config = dict(
    n_layer=8,
    d_model=224,
    n_head=4,
    n_kv_head=4,
    head_dim=64,
    d_mlp=896,
    vocab_size=8192,
    activation='gelu',
    norm='layernorm',
    norm_place='pre',
    norm_eps=1e-05,
    positions='learned',
    qk_norm=False,
    attn_scale=0.125,
    bias='all',
    tie_embeddings=False,
    parallel_block=True,
    init='uniform',
    init_std_qkv=0.0367,
    init_std_o=0.0,
    init_std_up=0.0367,
    init_std_down=0.0,
    optimizer='soap_variant',
    lr=0.00305,
    lr_mult_up=0.941,
    beta1=0.95,
    beta2=0.99,
    lr_head=0.0024,
    warmup_steps=200,
    schedule='wsd',
    decay_fraction=0.648,
    decay_shape='linear',
    final_lr_fraction=0.0,
    batch_tokens=[32768, 65536],
    seq_len=1024,
    doc_mask=True,
    z_loss=1e-05,
    train_tokens=392800000,
    steps=8470,
    dataset='wikipedia_en',
)
Each number is 500 + 50 x the weight over its row's rms, rounded and kept within 0 to 999. Layers, rows and columns count from 0. Numbers have three digits each. The size before them is the row's rms in percent of the matrix's.

# layer 4 MLP down (transposed), 896x224, rms 0.119, rows 169-200, columns 0-223
119:644499412516468550581494470525412505499509513449449520495476617503523516431513376534517480505435592488494545515524490539604522443462506505606453515594482517504465483573552506512486570448405467508437468498498503542479561526546590517514529454461535431499499480453510507486478440504472515524539512499458525559517522393491577450541514473569509454478560442496518438436453436454505715536567481610541546442473374528502507442487550462485522501535554531532522479553499511488501528533545473568496486555516563441542456490508541535518478492430542512518371450453475463444512497439447500557566458555548449633448544579456466470525594435454418506524419532576537416455565496448469512505470
095:553464466498387520469492512483429547438451480552507490520468554506556523421522416470523466457538482418468540531452511486410502493441508552520514440549485512422433536458445516470458530375485469466465601437444588476449630475594442504528429589495460510520519542385394501541423535596498551512521454464525465442511517503437532463430439457482570508529437560495497593509426539507444483498562585438540464537543494621420593495495454520512527507510572423529495514601464551547480491495509482521436526589458493495522459568459506569414550526527384550434461484492540533445462429417545487476525547487509444549579443499504435506415605498516490498596446520505558407522506510478448557492469
124:556561566640444531515531409582474519383531446411529579494494513451510526445466524465447353452389505529484497533541552497464543533497432542476479585512596521511425547531458430541502536513422535450464536474526557495436537545445588468536395525439483511536435492467435533520521514579420522555548550570477443541444435511554451475499536528534435459571474563492513449469520552517493504556613550506474415519445514401536451450468533552439589446464441547459514561517498451438509466494562432532573478523461487533473416435490643498400430483416608472436490463452522482553563508523447488558511484466489501545432528566510480514439526528488471530438502446516562471503506426534513451495491
089:499429503458496534385489549481563423413464510552412495495542422445498507506467512411512610473446579452521554506528548439475476510510539514515462451615476493413471505435566552506556496456476447589496533616446508575560584472516584461494530518497600465506487558498452441490445567561561602407606517457530515492529512495539506488558603412574577548507608567493497532475422531477520482425544566466448480569509465501520502473454506539421413470455477469475432463540462519465544435503433529528495477460473421460529538462440513497608492535464474508402553526448460608500474434617490481570550503484484529532413446455447464494442538435608490440544492525462483512484525569442508486530523
089:546488563531503546452433417537419583455531462419554483510497507483494562525475491490561566447564494495501521418487490498491513516497393495488479517560500505601509445493535542544399590504516521467492465449490493427584465556546427348449503500479471574472527514567475514477457544550542542594502498548464494511515530535499449561528453502492476501451425479505457403441507424545455399476486511500465486560467447534464535487397461484487441431498459479484324566516525471467458541497545477589511608446459471426488563421512536543559522472565513423516480410521512377522457486429536576589471425438443525548416559496565541430517490533539473521427486604500506557519481564482457433410602
107:460486527504486467498494538478469431456515468519477457526481513608570516465489445563604561389460487445538534563534537470423466485475423523482443496516502344572426464618540425503448487434473540468433483479557583416483504483498547480619525547478496569458520497436457515532537508496406544569542566464536505512534571558468481457540465484487466523594552420460542443462507445535530522523462466599512512488478600580450427410511519398513553471360486509500518528437564533457536571418473495458506561495492453535570463380487472507482566524486461502487444484431483554454541514484521547534465386459486491506400430554494616485503521469549613489470514495513434537495551472482490472483626
093:409451535486553557513525506429509553567540502557437505577547464514438496444496465471607554435488524415412469532472474490472490522479480492574547432487481541544562497489577458529511504471569403464501599529465560577554509584543462607423575481573446538460528508497479544478595506470503462417561419571461432500444572480525489505444523537510538419520518537474647479488408551499501442541516548487545449494486451591493562592483462622489498535521583547539514496461431502441419434452439512425490510526473525513488454525521441496592504479559433492596507522538564570503495491447499526549533540495548506313548511500510585519523513456568468574473524611559536529432514525514454502473451
121:445498475501502552505445564497450400508610568407486502511411485387501619487435578536518464475490550490414539465503507538477510480516533501563505412468501546416523545458404570523483548493504467557534515469545509534531523428398427589544483528527513495490455521521519599511504497569497569475566529500419493553510486494523446528423573476527597491463487510566498556483471522418498465505428458472488547513448565572517563511472498551612448361439448598559454365509471550578496522516538486437435517434534480563462510480541511549567493441550516589587403441583495521490406564452393430461542515553529482503481493533492567490460545513512548509391556476448538444494517550520452478447477
092:536561564533567520571456566451523497479441531501493429443528555442553457542544497512520437496521479435516492461454504502545438447550427539538515487522532524468531592560427406476458581518517493523630480402471438540502583557489453483562525446522508456490492464609504546449472512505479544504389418485562496507416542434553528577502457540485612537552493574544503508565497586576427416475489517491497458424515526514493441516511505548569377494530480555521502423486447509560562519544494424449533561485648444529540496451516586442493575520482526509481438487461500505493627528538410421442525445485554480599451467505481436530499472425541486433499527436444507489436460420585627508477458
102:483605468513484532490458447547504429509569533569481508565511608497502447520452489518580540525431478380591473490447420496507545440469579484444501441492499552498533469489610514407434584473493427521574441487563397586572510525531507449491517441608513463424486481504505449426471584526430489484551524445546603513469538437440486474443565537464578500467545596376609545522425515498473499490502532479463565413452426497519555542540569573526501492623476453519477419500570406531461487590435495473520495509488593550506515483484403436514506523535437477566483430498547492429471463516485490431491539516560531475435533486435513506469516469526502556577497502452563417564515450416537476508491
089:516459466493445536494449512502570497571510511575470496584455575546444529498503558513603536424624414538584628486494508505481570471432446589550503426524539457599547507531558546542477554460461551621515494521483511548513531417488555594437485564573492512452499451502373475519636447513470489453445546455431515562527485452487502520471484504546571517452450486516551547421562471504645552534511526489535472510527498443462484435471419481474563512508520563488450444397587512509470419475484661529475551491522457475480615434532457473536513452465540489530527392515487476516493540605471515426512526491531473484452472434580504536512539495561521542449544477466474471553471485436551517545564
089:507473465496455534391504462497580550482484522425514463500439455533502520536371468500474428526436476419429431450466480471493589504455497533511517487485465491386480438517444480393588453516418521568509495511519482501431534530442478505497474354481483518619580618504516552510539475522518614450516499512603532548513500420586541532566510483451576483466483394448477432450469526494490588482563451397476515492484501521506476487620515456453526515558485451466438447558477535464569401445469429450517607534540499503491500504434542530528548512394460428463463536521467478464447485516449557566532539452437532548421542405506474468594566567463540488554577513447506478438561585495483462517482
100:520505524533598489523450452482592448505528577478499535443575447481484560610570494551610547510558478399521425519560427475570475490643531554597539461428503460389529481465460540506533566465489477577600559559513569465519548525467450488537520517457473552430427533404457567604511531625443503534566471489492507515473471474559605477499489455532519588483536503469562534539427530505485565472352513556515509471506478542522539531525469494512503538504483461532501526572464529492523480536479488517467448541556487457517531559493479468480482539623510566500536541517605506464426512499515531544536568523578374577570510505488534531410422519493567455572499581601572503535499513533546499560469
088:552566563418560532519517518451449539469441453454455410559477426523472515438532470497491473564590489502480569522536500519520522525478457528601492523545469583505519558475430411482478467513561505455440555628581655452470539506563492562535465532592504530568525532511463477505515512429453549506484483509551531607470515547498490529525413512551510533408480340408491534542546452477540434496501561468392423533487441435435465452552578505435619514524477483436509482474463451529474584427562513467534431467481497535417505504530502538453427586454521534565542513556488452498615467529462573457518409530483461528553425525524498520522532502407541554473378496585511494498467505477480467438542
104:510495550455512529571552566456413427513508581546580536486466511522480511451499603527504520506503458539469561492508470487540500569531501498447503503483461491563476569558556509537541604520402473497438444516515507475395518578526489464524497484512503445444486519525443550570481491513460485581424494463503529472473471516478547401487482492546521465418511459456444420594602540498589478404425410471392511504536384456555482461599512423434448496503543486499589405415519463460524519541555458497637449501481479441477536488538445459490444481527558540559490489432489555467499450525409514573555521392575454525557494550505483276500433546526481515443546537491502502524527540500539416434525
126:533468437452487534400486511554468434452437559471482491500534464536520530524526506538466424464552495436483461472444462434516527470577437496518516490389497563469555432464507474595479478616471511553602588511556527594492511452427453587527569416522415550511480514531486529461569418525398545548524465536514486472505528528484492459507520499447455543534540488581549528581481388495482535574461545529531419386389572573520511491625492539516467465462535510427439604529522524482391526463520602449474546509526467435553497473368523527566470520538442527483551532411519620523461483433519621550506571546484481383546516489439507552492540508514473449485514458499464467528543525491515515430479
095:438491414505481517545490402481482408433485559436574475442517474488450467526425464569521510485428543449612572485496473538443449378520443459482562447501502469476366478436490484530511496493518442594568453434556560418472426472499480490561402377413481538395466527471456554533448452526467442449471359503421496514524435474527463502409496473454487452506506531478415417539500490468456424491484469495470537453492633526573480436569443523538480508410539469587496521522525453498468511489495479481570451455506537458484542530423499500499565490537538483511463517414522412517370492491408514531429439520464423472522470494491556505520433509439493460435452490498369542534484503492474471570451
096:497477472554524551443430565399528512530527459558479597399547448514501532500566542402430523528517534422473504522554528496498503480469502503501422493570534514485464429470551509474472422505474416520550471556534388432400512427511531507490430483519521449358494475502588547463495473536487459564522589530506456552556517512461548426501447525430499469434500469448424449515443474645420465467450504627541484451523448474542540489529442553462409616510481515521420495463552533528556502449419561431503541539556436366531433433528463432510441469539475510549442544506518520465662517436491558548548393483491479505463527508547545525561451483477556556504499456550524532503504477449467489426532
090:489518487549498376405497523503490451514494427539558573536562483416443559451480481411594399479456517421501500444479488480482426512525547456454567503543551507562531522479490560540564526549501541510567370488549539486518593496524572477525470429446429540464446497558633458523599491522471500489482484493534455543533413498488487538512516499424513435471556547542488511524461502397488457561502348576526451547573534576467460493507443557488538606515494592416513503452486489536490466506585517496569396482439528498395500502515499503514414528618479379465420536465501551392482514473411458581492503466468554465462527500521492515533467612506451562455511538536546537475525425474482485453445
103:488508485499506531456496471587455480487419451533507479555464508487614514493514452432610577532504492564478525498491465547519453520458472533518439508463432520494509449491506492443450434500486473392445514543450546508416629497485460487448536585522576529388548427491476495471528523569489486472515581448406448483466417515574492510579533417457456599555467485528559481453517542461462524560515446436528545628402560558440491383465551478590522454514458487473572485524549572488517551549485509491546558496402454436565400519516515473567480470465480489493497455540431379487559605396396506464439483522524539421476549553535436408420534434511543528476513506576508408501461469509501504446446
117:493527507488452536496466417478556542553545529587565544501522510596535390572445474544480563522464451511618460538482591446442505473410439489487435516481507534555446369444515519487531517538452520545566553520451530557539472542417511533430489577549407479478573400497480497511532494442521442594521545437534560567569460535475528437487500547553520454488497507425551541445485367511444494478630518438576554520464578508531495460496414487444571541559571432450425464482541476420446526470492498471565486461523513569515498426583525493411550624482536437515533502489522370566487497519524520520510415502490536430452493573398592545511575515477550458482497475487472511491528521439475501562533
090:477462478482586456473511517473528484554517474502458548488570472403452468538526483430504362444488435566349461517494487516505445507506446540447501510510439553581620495493450506506537431466569567512600564526485498517462485560535468509480445504461479537511498524507554452459510494468522510496514464500466481581399465572531533534508452508472512409481448425539526591490407562375443478577489426453553504517536548434431493513521543375532487610429503497537510390437486501396468537592521469544426403575416580565472606531521555450531408435479490517479464501426479542511508578562517454404529473538577505559454514483444462468464514462441563529537472462470492492482484478501433605490461
093:437487483480551423498570495388615459421541464451472468525455448515493470553454521614585516566464550516500475569428458588575548488491509479541476521371487421588486500476532527475476510533511448506472562434603568450554507404432488487459571406521428457590527479535554547509591448480484520567548491529507437503520447481476475473450512564466450478565539497482619532457437512462411444445518569490508552477545451549512570499504480481470487466532502473477436587542400569497498493481538488542438509510543453479514457498576547485359483510547490412406484435459455492576472349490463511512581415394554509423536520540545546510498515480501543449460483534558453496534545576461471530454497
103:512538541376374504499483484463541524458527560553593525485566447583534437480510542532392436430419452484453496490450494463483543493488456468525526423372495470539494509490588491461548462472467511546412543560541550504477447440519535492532543386517549519533462549551475571516531416446425599518562403502512475560469508521473598428542485519490512490363511481536473550487462587496539424429651443462503493536477484486511518476539568450562496482484454476514472556531589586506587511469465539461499516415477516498518421484487463435484486494564594561586469479503533498536565448500447527510447596480429503507502526418573578510493528525580500471524455422412443472463520420475495450487394
093:428503598421390471475495571486457604593436527455505482447517545476453513494463481486491539562463484544555566492454497488484498561619550513514423519449476554491573546561531537572473583451462499470441387516458534588504512523506567494423516497490461487561492501385465489567557519524437546476503508518376533521463491490552487510514526457489509540503530515443507458524453506437452603507460534508430401480564431561507445529456544511479532556486620436427568583485442512534506425490612478525388510467545450472390515539465464436553432528502472438460512553494474530480484562443434504430413450578408398489486513510464398570474608531539479481590475463550533440521473502446525538546469
124:536517464440551476576484441524533460453561517583436485431555572561561586513605499600573484442497515466542526638536541523486527560525522506454494561431542531611578438512445498520476560419474496600586490479522368570566410508513528492501534512439373417460470398525472462452553523503456591405528526546527472546414538525473519451498497486536483473537395572623445483488489506462483516493433505483533547461494511510521483563525505425471443505545433581392539521538522512422484507480547594459479453538493532506478509579406519518425512478573543513457427531528463490543532394456530455469549485490433442458552423544576540486485471450506531452440539496497518515461483515506479473479404
089:516486469532575508442450515507445479530513516439462538487449420414437511534507514430529643507462509514441476394339505544531535505519480526434502413397578440435506479540394530497429436405510488445541441512473553558479517444511518529503511447516559504461578473435466498430555457556546467532502502519557465556525544560491547478586506488471418399519575487476486420549435466421538449526500479486515451519519620533496455510476473571536439470528478529552501557541461558448436584462512455499471469462504509461522484474509559448493460460535518448471592608516473615589515506481438535470512454621484510514423422413445526629478501484483542480467423496383516507473441404455531520453525
093:551487551459525537436451486485436560394565490370431531438467472530587503468510533481490544536465485535468524465514482474551508468458431441560501574576442467408448492544510452549588402480542544569535579543593482471475558491518437509499527426502468562530577541416499548578454443490576488519518541489474427481482484519431574462463511493517457437490531419482452448427544485571556468458594532469605490533516549461450523498390461512558547445541501456505428481555425622561450519548534387499518549491580512559562388482485563501452557436593445544544522464481500436490513470489505460456482474470397578540564486539527478442579405490488516573544493510390494534481468526473472572480574
099:569490512470424459507542549408499468482509517483454519575456501470541454457574450541563536452475476485530513466478480555384492542529454464416542464469456519527396454553518495503421441485473460402508435490493497559552499505470528447449526432516541431365491478510539476504513560555528502532543608442481502498451562583506523509481395444454558499546451486495477478480484485416543458446437504522581496448443516480429473519612513498610489455477523525529448499489535502605536558450459553497423489441510474540554530631485408379408550525522504509521421585497505605474607489609535514596559522502472505557448563601515516486552493493448510522457611481470487548517524620433489527602482
100:482526519536575491427556444482504547491485545476431516492503484516488550445504440517405480422462649493635487563469521575570467503423528526510538389635554478471428608424453477491470523511497497452558529451531518508447451491432522497513417547428421572458529517410482499533540492476454560474500579463584489470531562447421455502509523508377545623465489472462429417522558483522517520556598496520577483423387595528480453505550485563503615494433609521544543472485490537512540541477472460478584548570480511486559481546491480530460534579478565419516423469546497570460476465482508567480479550539516540532448514543543510542544471477529476511574461453481418480460487436549525491404500
103:476518484527415528499620513561549486441459488484447409531523365554457563555460548582476564465553505371535510472611468486527466471546540465622448501428423557378473502516522588569530556450447514490585562462458493419441494576517472529590555521481500506605441485532473470523473513429552569420484499533413511461538426560591572534511532533525495421500581526511510458514546558429523509486587450468546517466485464514513502495524516460500441559472519616447419507518462477471524487518513503509487459438504454455479544508550503526521536468556487482503509503509420490468511533469420377585489498509480435459595575498437525455496559444480392438465428545445552464435472578528494475588445
097:394510493466527528494579400477517462553483425504417543502534500504597503577412504485470507386520471539475486417494593433496531632494522605512564526472517493564387520473453535438523513446500499568372461543501528464521567485521548576527504366520414507496421438469453504568487450523515485530508519512520552496512450509507452534483540448532466533455477503475506579504482494570503435573477477395576566539626435492569393483497605559487559442545531460525501544522601524559439467520432527482525499413600515483454481499517536461488532446449519445482485465495505593584537484526563419403541574472531494491539514483551399461493511492444536546543529418446501549587504464500488456484564
# layer 4 MLP up, 896x224, rms 0.119, rows 170-200, columns 0-223
102:640517481539447503469484471483511526532438496543555407470427493406456550530531532512517576537554492479682495437532487536570507592441521606557500523553505493579515564527474564494501420556549410499440573574570598605527463528471394492454511489489422470491576422503519521504471483553579524424466490550500542497541394528512523469584532502409553561447428457506498510436551498368530437485567535484553520505568437505508468485470465526480534485525450548509486445514591492499516457515492579596532448472476505499415520511575475505512445538518550563502511483536497465409475509453527491435486523496385450590556497530438460506535555457514423502463509588527398421464481473507447528460438
114:480482499541488576467462471477569447415508516510566431489476485463509528479554545528515438387611506393551485512456603504442528453443534521503459529485432586456561419499464483630379602572595548507548450452535500453505497488503509552531437445519468515442448494508568476485561473447475496504505516389468548476507524601532538360447511468588494545541496519519515555533539494586451510454499486442563526365476521478549512507550476505533553549428471542502489524453510602530578453506453447496576552419489427408552559480454524545492523452523517367526544418457500501561506459430542517480548478459470469457528507556465504600499484544597535505455481493516580474425457460459529444401549
092:572504602566447446517538453431523500550453532508528485423498484525439568450536538458482575493487461525452528536498448389535507513519563484492519472511454521431482580491577511519566483530528515558510459470573606452449564558523533453519510442547506600471454534526567448509630531499424582468458459520483479514583496502509587388473457514414440466571514478506412456470475473433500471474439494494488437563526531448528456502536484505467562583529538516498395505475425570533529502493486471498548457526594448552520551476542523438616362470538594416530470519456622510471549460545479489416555497463476653484459484550501450375451546449479424403491430505526503546486527535502575523470462
093:540493524475458512530633445526451452428526563503449477578455447584451492496571446495451476528450444409525503533501415438524512535444560467384471588343526559443494509592417569548568461525550521562527433465533608540499521579497516500536484549506570456471449480415493437473479459527617569487588450464483500518472590443431473489469557508527508568542492541479486473558510557470476428446510490394469468526500583493503463492494581434406475450531524488524536465452521488502583551484487491496614493555580541425545517501501491530592455446494529485489478498506528581532495479354527503529512467539490498414482523528563557543459492619398550501416468429503479542489493438479436550493520
116:590529506382421518562441555506469479419556542485565441445652525529547487448477476415570508559509567584586541500627502472466487516455528522546462477535551492578457459520524489470445517454512540523550519474639552523563445534441504488588544582501560529500554482546418493495468453574478513569534474534512537512552518499509469440489511523463530453456485551472517551388433487494556525566510435503485395407510611493535518482484539398534453524479471392566521507512522515562542544484456457491534485492551426510556454515552482477525527528445464528458483473482520413419441512477433474438499458512527558547482438543383562470490539454563515513592452503533372470531555475512427387510594
091:631546490437538513553509420454594519467482536586544400547497474587463527540501434503495418477464459557638486542429527514495518528545538499422419552494542467572527516495478479522492435516512532596572505471476485465484545567558497459593471544556452586490478492528545493447518600460524578501431489537522521572449527614583493429550466517476477495541498490533433532517480399555412475539473491526391526523465535491583557460550507542438485505506383526469602484516407452482510500500546517500439473540501438544471450483449392544532510519541478448529500496512512447470465435569498595501470534554514483506655471477519474472433509450565521412487461426478570508408471479388538484613501
108:389522568580423576542466536473522477517542510480555500485477484531492526412393544480435405472526546515472522475410450479467574471437438566578453490488560527441457489485477512487570495547540442506547476501442477474482566547510509567590468555504531460502460437526515448496481529444553444478445582497568551586517576560380511448427575541477499480530559474493467474504581580420509485558590517398497489550550568437545469507506506539497511442569551566546531474413533487605529444462619536489549467437417528505598524427438537501488406513479597466547446464396511420543486486540533525602614491502506582446471465509516458549480543522492516507459518480458506534401561404484516519554464
092:428539479486511439467445399477520521555393415540475455465502522534555513500472551457482569509403516484521396590539523569384508552484491458479505506485490447528513518507458513447490506438466491606527503516416591524504411436573490457411510546524508625502376538493510509445665427485353575504605433585441444551593515475526587497541522530509424496499526487525488545450481443506574545528504593459506512556492473526514506446453580506485543439445446579494504548547431564467451584501442444520502557468541508491540509456481513491484535538579479537573415541560564527569539505517497550489512495524485445468523549515504527474423437450491456424567513510490503596497533491445559480441575
099:470538532525527484444489515421459455481392475495527459597558489590456454535541565597496561539663494375543371462461554503488576481539526501487511428587435475533514520506462595517504483457521474391482553507465584503529485545490483544455431521551431475496601522481524465547549384547556571518437523488543514480560441463565523466561561488462530466479504476521493400424518460517504474490361473515540519489603562528428492517568573505498476421502406408472499537498464520426526428456523489504473462591473403527492560476553506558468446502529462489444594481527540484562433508420449525460535473589493502527616529469402453482559487541517530519536447481488521449503529553486481426493450
084:526403477496474492478471459564485457636547529506479469562552512502503549628421492477458494421606429496569492481486515480553521414542420532616569541513489386583510536547457448458494456507512479468487437505531510525460494504448480443457531498475500567472470553515382513456521524556544492418513424424507493530488482524487513526534458404444528449455438507527511578488602430544587511508485431500496437562524486632518519488361490462533573502506562569511490361520518544510534501484491535550470489468436532562563558446490544535428480415531544444555601450566482481551444566496456492354549557473475548447467586484492516522445560593505480496532429504519593517442502470463503523510537
092:476571461541489520475403483439528415508457570537427512475510549475423483488554473466528456527449501578604494482428471558441451508479449495502483604555443489420516473554444573517488546502546414524533528485417528509435490455512444456474469497480531455542530563541404469431559486483419419574452483504468503420473489463581457506459505496478486491558509618436443505489483464519462507442366508507496494532485435477556462454639509459402485533472575437490503522513448514482431506442456412491515558539528578581357483548504412560518475379552509455455488479494498500534456571434385533451527536539466596443562481604503521449464436442478518505494522562484480408421555536475543534406493
103:511478438557458476551407527477589582554483484506432426475427457494483459540476470512485499531428451446485533535465527520487539604452649452539474545498527550534476507504501591500541517508517443439426464521556461570534517448467510494442477424468524475521479451429486534545576542537453595364540443595463482513395516542490474520450575433407516507467578494498481612567568542482605547556497443522458511437515488428507485441488534496440493416481435443545523561506465518467525555543533568452561454501524457498401525645493506482511508449521515505436426525585572454495465463535449439529484466465470606444468474485393432538502481546474493501490453475474340495494614479521507495545434
090:516489533492573424555515508510509448479567417538477474488493487499509564511503480519527522542500515557519481492511475379531494544363550542534537510547480551497597550538428524477607496584512545512474504512520443587474468516374530558497427489485408553354545481516419523527546477501532466537492455421474565473498499457439419441451470540509552443506471469446453548407414475505490495460441528534570530464482465514612516546538537536535507539431580482549440513581489543495577413583504511546455489449469405541506604558573582444444506453496512570567468481433512565424407525342496428534530536582516543499551462534438524466480584459542443549477563569537478452488523482522421524450463
099:440434538449527515530500431467536536473468554472569523519480552416476428489630517483509504507532498586422486467536561445469537570493478463478582452455558472524491485630565546483474554451424506487554449533605529425550563485539625493473473588445540581529468500482473505517477503491505489520455445518499338556506413459537577570470450500608514559519475565531500486493467451544454519481523425528486449499536467473480438553449561435593476475554596491559513517422500546504566567473391426544497552466549532511494566573516500479414510531505489452524499431424588476539534489407460492546458533421425535535587493562441539574429500472629491434575470430501560461497514480462483444503476
110:433483409460473512558426528477555536484571512406535464485599429488497476573452509546487458490416497413553452613501467470458510506490565466562557596443486519470571499402595522479443461528546531537397534621578523500483564521471512482519545481482468606531599433512488458525554444578449532518470547422509577566496442465485557540435543561504512428554469519490486515543565516545512614431525471495527442430437522525480487450447532513515462478452483549519492477466467462459499471494585562465398556561413454419442492554597511531480428508500553573530533519436451482539498454521474590522476479541521476429502611553452461471418499469503401489550422549600524576440567439519465481507471
084:510569583485526489538499574549524539521604485527484622541545483515581538551463478573407486514568517531447443544448548448463507529472518549537436566511439528522536490510513531535566423539469526603433462471536420523480466497487442490453498575538429440469505481518446522492558541532507551481432416460537540529482487542527592407391579470410499509485531490554558516593541494474622581550546497503548404450457448577482483563471509505480471468533500497553538474573551510480526400489602493491448489517493537575502558580522595558543443499524435551535447532486478491579341396378385495599493564510526519479521519444537526515468544527520471521541502431561456439597469476499530493506532
103:519489547499529532457537487512430511497506525516535481466489485566473492536462478544571510552489559581520534548512438502500519548567541522546506519439519531473529468571558464482404522446581461535490519418544580471539466495509412485442494554451458478422470387501503554531554620537543590560424486500438447429478422476454578444426523517547470476575412493551550493529533505513490495509535564479528451495538407419513512557462478518554497519599511495530556479496431382497558409464466509531597471484472439482457535508615481520392521474547487447466512542458471484500451373583533544391577557376465523571511508600421499592416543415519570423480479489468416482523488422415524432456475
144:493512444486462488523452502493485479442521546524505445472430490512544484493527504547435574521476523505442498567489486533529558476447480467458517457511496570419490529553490450460478493429556499498418574500452416525465426503439418603493528521499580461497452462519370487541450506500516471456484503449417540515449587513557483496508517426597466449509460511585467521496568549573584534505477727479545553477500468445522473590440507542558490503563466455530543436501532472507511504519526529454460593557502530424622576532464466459466614459445585604482563409468513465596547500544483559422500504538497481527536483509486517463504537347467524371470482567475481574601503604513502549489502
100:546514503509492500499595442572526477486522542423480512602472418607485471446525512486527470479462527563497475524565454490404487505488589419569478488482498615514455472466490482462539474549493426552433538397536483433433496527515411500468499524433477499479516568496465494392560437427505550480496457499635508527458468432396410495448526551529497520515508587534467511535553504610474564497462471517541423518526489505506494540447470484541528507580634484522490534424451500518434539467434594576470504506449602598394498492438473430505510567477414503489479518541460551529471531576510614485519534545470547452361541524548553512551455444488489585577526477502420551431524482563460505400542
096:451657409470513507467531488567573495445462498574455513418517519458484489568461562555522486458463515481553424515567497501536442524498395415490513427524545484463488516393496582536529523415465540534532496539535451520524457510515453494484494486421520513489608468550478506450448502449455419441471468553497508467522516540537425519542454538492453504444557508514600528524506409479415579525483460453378437563502457480505574442493549455457503471675532494491472466470463507597522525464538545528486481490567505476486472371521462514455512469346527483472456647474470390512528513465441458552553482433458474455506545467477566462495451606570498570549456454453514474597516433487551563480523
091:431492501542536569541520526571519446449506473484425486568568563496419471528572481555464582483462532586487394447533520557500459509500453451454518552531446458483630475481481512503494588484568519488547489484387513518553419599438468457530474500565473546375511539526415506400527453423505470536539501490545601551491542493421459486491539588515504519456464460617529608486546489508501488517487554409474531453513553564522527484490512490448466439576512474516542465469592548493477428505490413551517517499524491478501476433579516607587483492588515472510559497463427525493523517458558519492504422501542454528421447307444436530463562424418533547575539432565445457547495546544497480546508
096:595574465553463445491431523513410481544465470497491518534498527460520432550527458472470457504489388488464474472448487476387509478481546521368519481557464520548615480564521516536495497522487540565427460501497488556496457580531530563504426414399584442546427551575497525498502550408505521491458539568476546466446525570530521544495534451520544610464455505542578564494516471503545580487503436494540444490501514382492480529509427534451527455478510529557518428452539437425499532514453529502570460384485502515408419465416417500535557506388544576455480613511599488476533531571398461397480396515468496556544448577435448500536448423437480550555540508421479511452514470511487509525451
099:558497488506473510487400518445492506510470502489466448499463461506404490556462421525442503473507472590581539416447377585519627396461382491548573627569509537446560476468503538476511449537567499555532524482450517490398506568445459501482450507533484467603516557523492509496557545532472517572533470419486568455465522492553449522489529446488470415540546543492398428629537472511508531558465572454531488460524481485521384507601509494413513522498494404459504493550494465512434497502469377497491517535531589492468417548495510598541523442572471491465498484495560398495450546483441477506556559571472500463448477626511480520587462465531495483451445521401445501492583516530436567468498
092:525458532458514541468478483513590463545587495550460504522565489588576543485464451443481491530508583551615522399426481494457476424548469491544437490435569535483435483498581538503515517452472477553473480440510481444528487529510572571463506576431477517405453500510390587541521366525476563468494489436414458514513465489575504507411481463517534468434536451624523537455449465555490554457535522570521514468551433477519484443484405467491509527481547580432576537555470492533469415571518549583487582397492513453463417415429549520481577506464513515453547518527487384529525507624473428385479588454476479491469530532574565541496486586535488484553512526474496577538495467560411554492536
120:656526512539563383517536453456607528479460448569452512493419510518538534574429521500595527442483520458528531575494566625450471499480541438546465496524450586567537524359485586478509529463448487498421539495534435574529450422474570479526556541433478576616473533498462548458469579523509591416493523524610448545444523575508424488420585460477517508433508567587468411531476526587409528615487463550529486405529519482576430464535533511493525578488395473455509479505460475405467522505492469478528468538481471518491525542445506532486464429503512482465473505491459422540527581474460526470561544501453482453542486494446430479490528553499533477528468402516410517494518538480477498456477
089:428574464443443460544511486580446474608464459522532543494453402529514578451395454496436390492499421546549480526481560496587507544472455508509502630528497502508556364500469528517527495541529528528520503513523484424475532465495446481501418503520418498425486521590463474464475458466487544548529484532416583447506443475526449592487489468427544539419414551493457565414526518458491377475416443531456502487537484411510535574542588461471476537475560507507471489456465428495531548458534539560579540495502469565463481517468562474463444485543484630521539381407647548530518605574476508529457510484506440558494451491528464497589560468506528504556550450423486565432529490470510463494559
099:474569450438435518487535509516516515485672424454435444490526475467537518511381558464564590538523551506532482544498486486465504592512509469453494588455491512505516579533425560558408543469467471446510447429527446521436522483530524541449505544539482410457502551574539439514444566489516438571473515487401526422540489520586484518508497511550518478468496577445422513434499532464500536480569580453516433456400466479525452484568484417602497503578435480531413447535558420423529467428438473576482499459367461463518523460446522484545503487561507407461523549441477486539570467508529455552508593447476441488462631542583500465427505500574537408558573438556493461475509481517586492535509
109:603482551508428545469441574588385458451527445526542469519478490553536496509475515506576470478574539498491505553473469585469551512534552499530520393552596483581435521513504541492495580548456492433408601645548437378525541501466542450526552553522486435520564576447567507466463467535525481426513465506480440538542558507457576463475499439529538496463442553479503532453566521505530532468391486519543486551552449544556506371465485611473535462444541489412480458501462566572394502492423572505512500627435589479401518539438500525487463536450470546490502449460456486520624597565564512548455541484523495471462551503467518471521434559511509468476470510573448480541452454489478485431488
096:602535443432463426458555531536467510503643428452547458445489556593494510514551511505478505439571513464593441538599447551545483459474514473505445524526512529531618436548488534512509453487537517552499513446536468513489501545435464411527468572423465457606481589490576461517538525473563613500558525471516503512484491535464494566532477518483445509543526570539495474511480509471432575485452459547392543449559478525490394491500539526490489500577472399469488463501506555512475535545549404501566399597572590450482482615451500505656561436547517575494529439530538447558544497481419443501528481468433467408471539472446398484543477435444489468546429521495556489425518464431492451550469
104:529496524458459564512485370440544521493442616526486421523524480612495554473507535388524453520413540463492482536487583412485478572429472552524514503491531538492496566496451459462513540509494466610425530566512476562491532598548514513496482511529619441512489477497433447562468503490563555476552429566560591617532477616453518473504545444606467485526461451464488551534508412503523493522490385481531522544466530563530550510446479467545583452518532388485545541554455398488547552490486522439551445507564487503469582499568508454521342551525547527556582571526542433530454511453467536414536495480525473476455456593505515500557494434568458538515469473501485508493429572539493458532609
103:507530593581529503459452545541615513410526473503519513593499465482501519554469501479485446402473491510490518491504481505442604543571580463513461449448579549501516567440443483566541479445512437424524437601466553441374536502481464495472405496435533381427471476513490506606457445521538485484519423472531472534470550482526549507474441563638566524480527461537547564461466464585541565515533535512491531458499418496417469504451530505598535574542435529474464429475594539601440449536462462581524509526542517537536433494507565508455554503507504509471484513460433526419430491583458446531594480487490441567567558550502601549449505499559500478479589622538553534500528508497513427411520